Weights of a small transformer language model.
Size: width 576, 9 heads of 64 (1 for keys and values), MLP 2880 GELU, vocabulary 8192, 61.5M parameters.
Architecture: LayerNorm before each block, rotary positions, no biases in attention or MLP.
Training: a variant of Adam for these matrices, 6893 steps.
Each number is 128 + 24 x the weight over its row's rms, rounded and kept within 0 to 255. Layers, rows and columns count from 0. The size above them is the row's rms in percent of the matrix's.

# layer 8 MLP down (transposed), 2880x576, rms 0.0498, rows 1698-1708, columns 448-511
size [109 108 104 106 100 106 107 109  98  99  98]
[[125 171  94 135 110 114 144  97 164 112 119 145 120 133 125 159 153  79 122 145 138 146 169 102 128 118 109 105 118 161  97 125 124 113  85  82  96 123  79 118 107 132 159 124  59 123 144 196 131  97 135 122 165 115 159 117 141 147 115  77 153 153 127 132]
 [133 124 119 142 160 138 133 116  95 119 108 132 153 128  94 125 104 142 144 137 134 110 122 167 115  52 166 139 145 127 103 162 121 106 157 144 126 129 123 108 161 138 114 114 132 181 118 132 101 120 128 123 134 132 148  77 140 177 133 119 144 119 147 116]
 [129  97  85 102 185 138 129  79 101 118 132 121 149 132 114 136 166 169 155 125 139 112  96 122 105 159 104 105 140  74 114 144 148 145 121 115 147 124  90 112 120 127 154 107 116  98 122 117  89 109 105  97 117 129 137 134 129 135 144 142 117 147 113 137]
 [117 141 126 130 121 133 183 147  83 115 108 121  93 152  96 162  89 122 147  89 147 132 130 150 137 136 147  92 164 119 116 111 120 102 122 143 106 102  96 119 129 161 129 122 158 144 112 135 148 117 154  95  99 129 139 117 125 189 159 139 112  94 125 109]
 [121  73 145 125 134  92 167 113 111 139 112 131  95 121 155 137 167 106 144 121 122 138 104 124 201 134 122 148 125 120 115 119 129 155 142 166  76 159 142 127 108 112 135 105 134 101  84 122 107  90 125  86  98  99 137 164 137 132  70 121 130 137 117 113]
 [132 117 123 140 185 140  83 101 154 103 161 148 151  84 138  90 164 111 180 107 161 115 108 127 144 150  97 147 140 127 119 117 134 166 150 130 103 141 116 151 106 153 119 134  99  77 130 105 104 115 143 119 132 179 141 121 145 100 114 142  97 144  92 135]
 [163 157 174 132 123 140 149 139 149 118 140 130  92 159 165 148 117 121 108  99 119 109 123 132 134 146 142 161  84 162 142 195 146 109 187 159 128 130 125 145 126 116 118  61 122 142 135 145 113 139 129 139 156 122 117 132 144 129  98 105 132 156 128  78]
 [162 131 173  85 146 110 113 151  97 163 164 122 131 119 143 150 145 118 159 120 157 107 141 141 118 152 160  90 148 107 171 132 140 180 113 144 124 163 111 138 156 180 102 137 161  84 151 123 118 108 115 110 186 153 164 135  94 165 105 123 114 113 154 106]
 [ 95 120 105 156 164 138 127 119  78  90 146 106 123 140  92 155  84 140 161 161 127 118 116 127 143 159 146  81 118 135 134  79  75 109 134  97 128  97 149 123 127 162 109 100 144 133 126 154  99 115 158 113 137 108 107 108 109 140 160  73 126 171  77 147]
 [116 128  98 102 104 148 114 159 107 104 123 131 163 120 158 115 102 160 100  96 104  60 172 165 167 153 185 120 131 155 140 139 116 123 167  80 145 110 117 131 151 114 132 164 132 140 148 117 123 136  91 149 122 109  78 157 114 137 124 165 133 113 110 115]
 [129  92 142 110 154 127 102 140 101  98 116 131 135 164 125 125 125 120 116 105  84 144 122 108 122 134 119 151 137 140 114 191 122 126 126 127 140  94 125 157 142 155 157  98 149 144 129 109 156 166 162 134 143 136 130 132 143 142 136 122 139 110 132  90]]
# layer 8 MLP up, 2880x576, rms 0.0516, rows 1699-1708, columns 448-511
size [105  94 100 102 107  98 107 102 105 102]
[[100 140 126  62 162 120 108 125 133 113 118  78 106 134 161 143 129 173 141 150 138 142 144 123 147 132 143 119 126 106 131 135 153  97 154  69  86 153  96  98 131 120 167 136 128 132 141 129 115 109 141  93 105 129 108 105 153 132 141 144 146 123 158  89]
 [142 135 147 133 113 137 134 139 105 153 126  81  78 125 153 130 143 154 117 115 125 122 112 112 144 122 151 101 119 130 177 117 131 127 134  98  84  98 111 138 118 119 125 120 113 137 111 125 130 107 108 157 130 120  98 111 128 154 119 124 108 123 137 126]
 [106 133 122 109 122 152 114 125 168  94 150  87 166 141 160 125  95 151 132 118  91 175  98 121  99  96  78 170 110  75 104 104  98 137 117 132 123 178 120 135 109 134 122 138  73 170 113 147 117 144 162 133 114 160 101  86 136 111 120 137 162 131 124 180]
 [147 131  88 136 133 135 148  81 152  76 169 100 127 139 111 140 141 146 153 175  64  83 117 121 107 191 118  97  95 114 109 147 116 106 141 112 123 118 145 101 126 112 111 108 129 131 157 115 118 134 125 143  89 104 106 130 147  95 134 149 144 123 140 160]
 [128 138 118 131 118 159 110 100 153 163 139 148 157 132 146 159 114 159 101 162  97 137 141 141 118 167 144 117 108 132 150 128 137 117 132  72 103 105 134 121 174 110 123 142 129 128 147 185 105 146 107 155 141 103 136 162 139 132 166 172 140 114 113  72]
 [161 126 112  87  94 102  89  96 159 127 168 105 114 163 128 135 144 124 118 171 120  97 186 120 136  80 104 134 122 150 164  89 137 125 176 132 120 159 149 128 109 133 149 163 116 165  93 121 122 111 117 167 160 145 114 137 115 110 140 106 108 113 115  83]
 [173 120 118 123 134 140 149 148 151 166 140 118 116  85 131 163 135 126 149 134 149 136 141 147 152 152 159 137  83 137 166 134 123 132 163 125 119 146 108 144 113  98 130 142 113 110 130  78  90 149 113 159 106 128 127 170 101  95 125 137 133 154 117 126]
 [128 119 127 102 125 140 132  98 107 131 139 117 154 131 152 140  95 148 124 140 131 124 138 149 130 147 100 152 117 105 159 137  91 145  85 167 140 131 100 131 113 133 103 114  98 123  91 104 100 118 131 181 106 140 144 120 112 128  99 134 158 150 119 111]
 [157 124 115  96 123 130 116 144 138 152 128 115 101 116 127 147 114 141 128 126 123 130 151  65 151 130 103 168 127 116 163 144 135  94 112 146 132 118 122  60  96 108 130 139 129 163 141  85 115 173 136 163 170 108 116 157  85 111 101 135 124 145 166 130]
 [124 128  86 139  96 134 171 122 109 134 129 136 149 127 173 144 141  75 161 131 107 106 121 110 113 116 105 157 106 104 106 134  99 146 126 108 117 154  95 166 152 132 148  69 128  93 197 122  88 123 140  75 163 143 117 125 116 123 151 115 139 143 161 122]]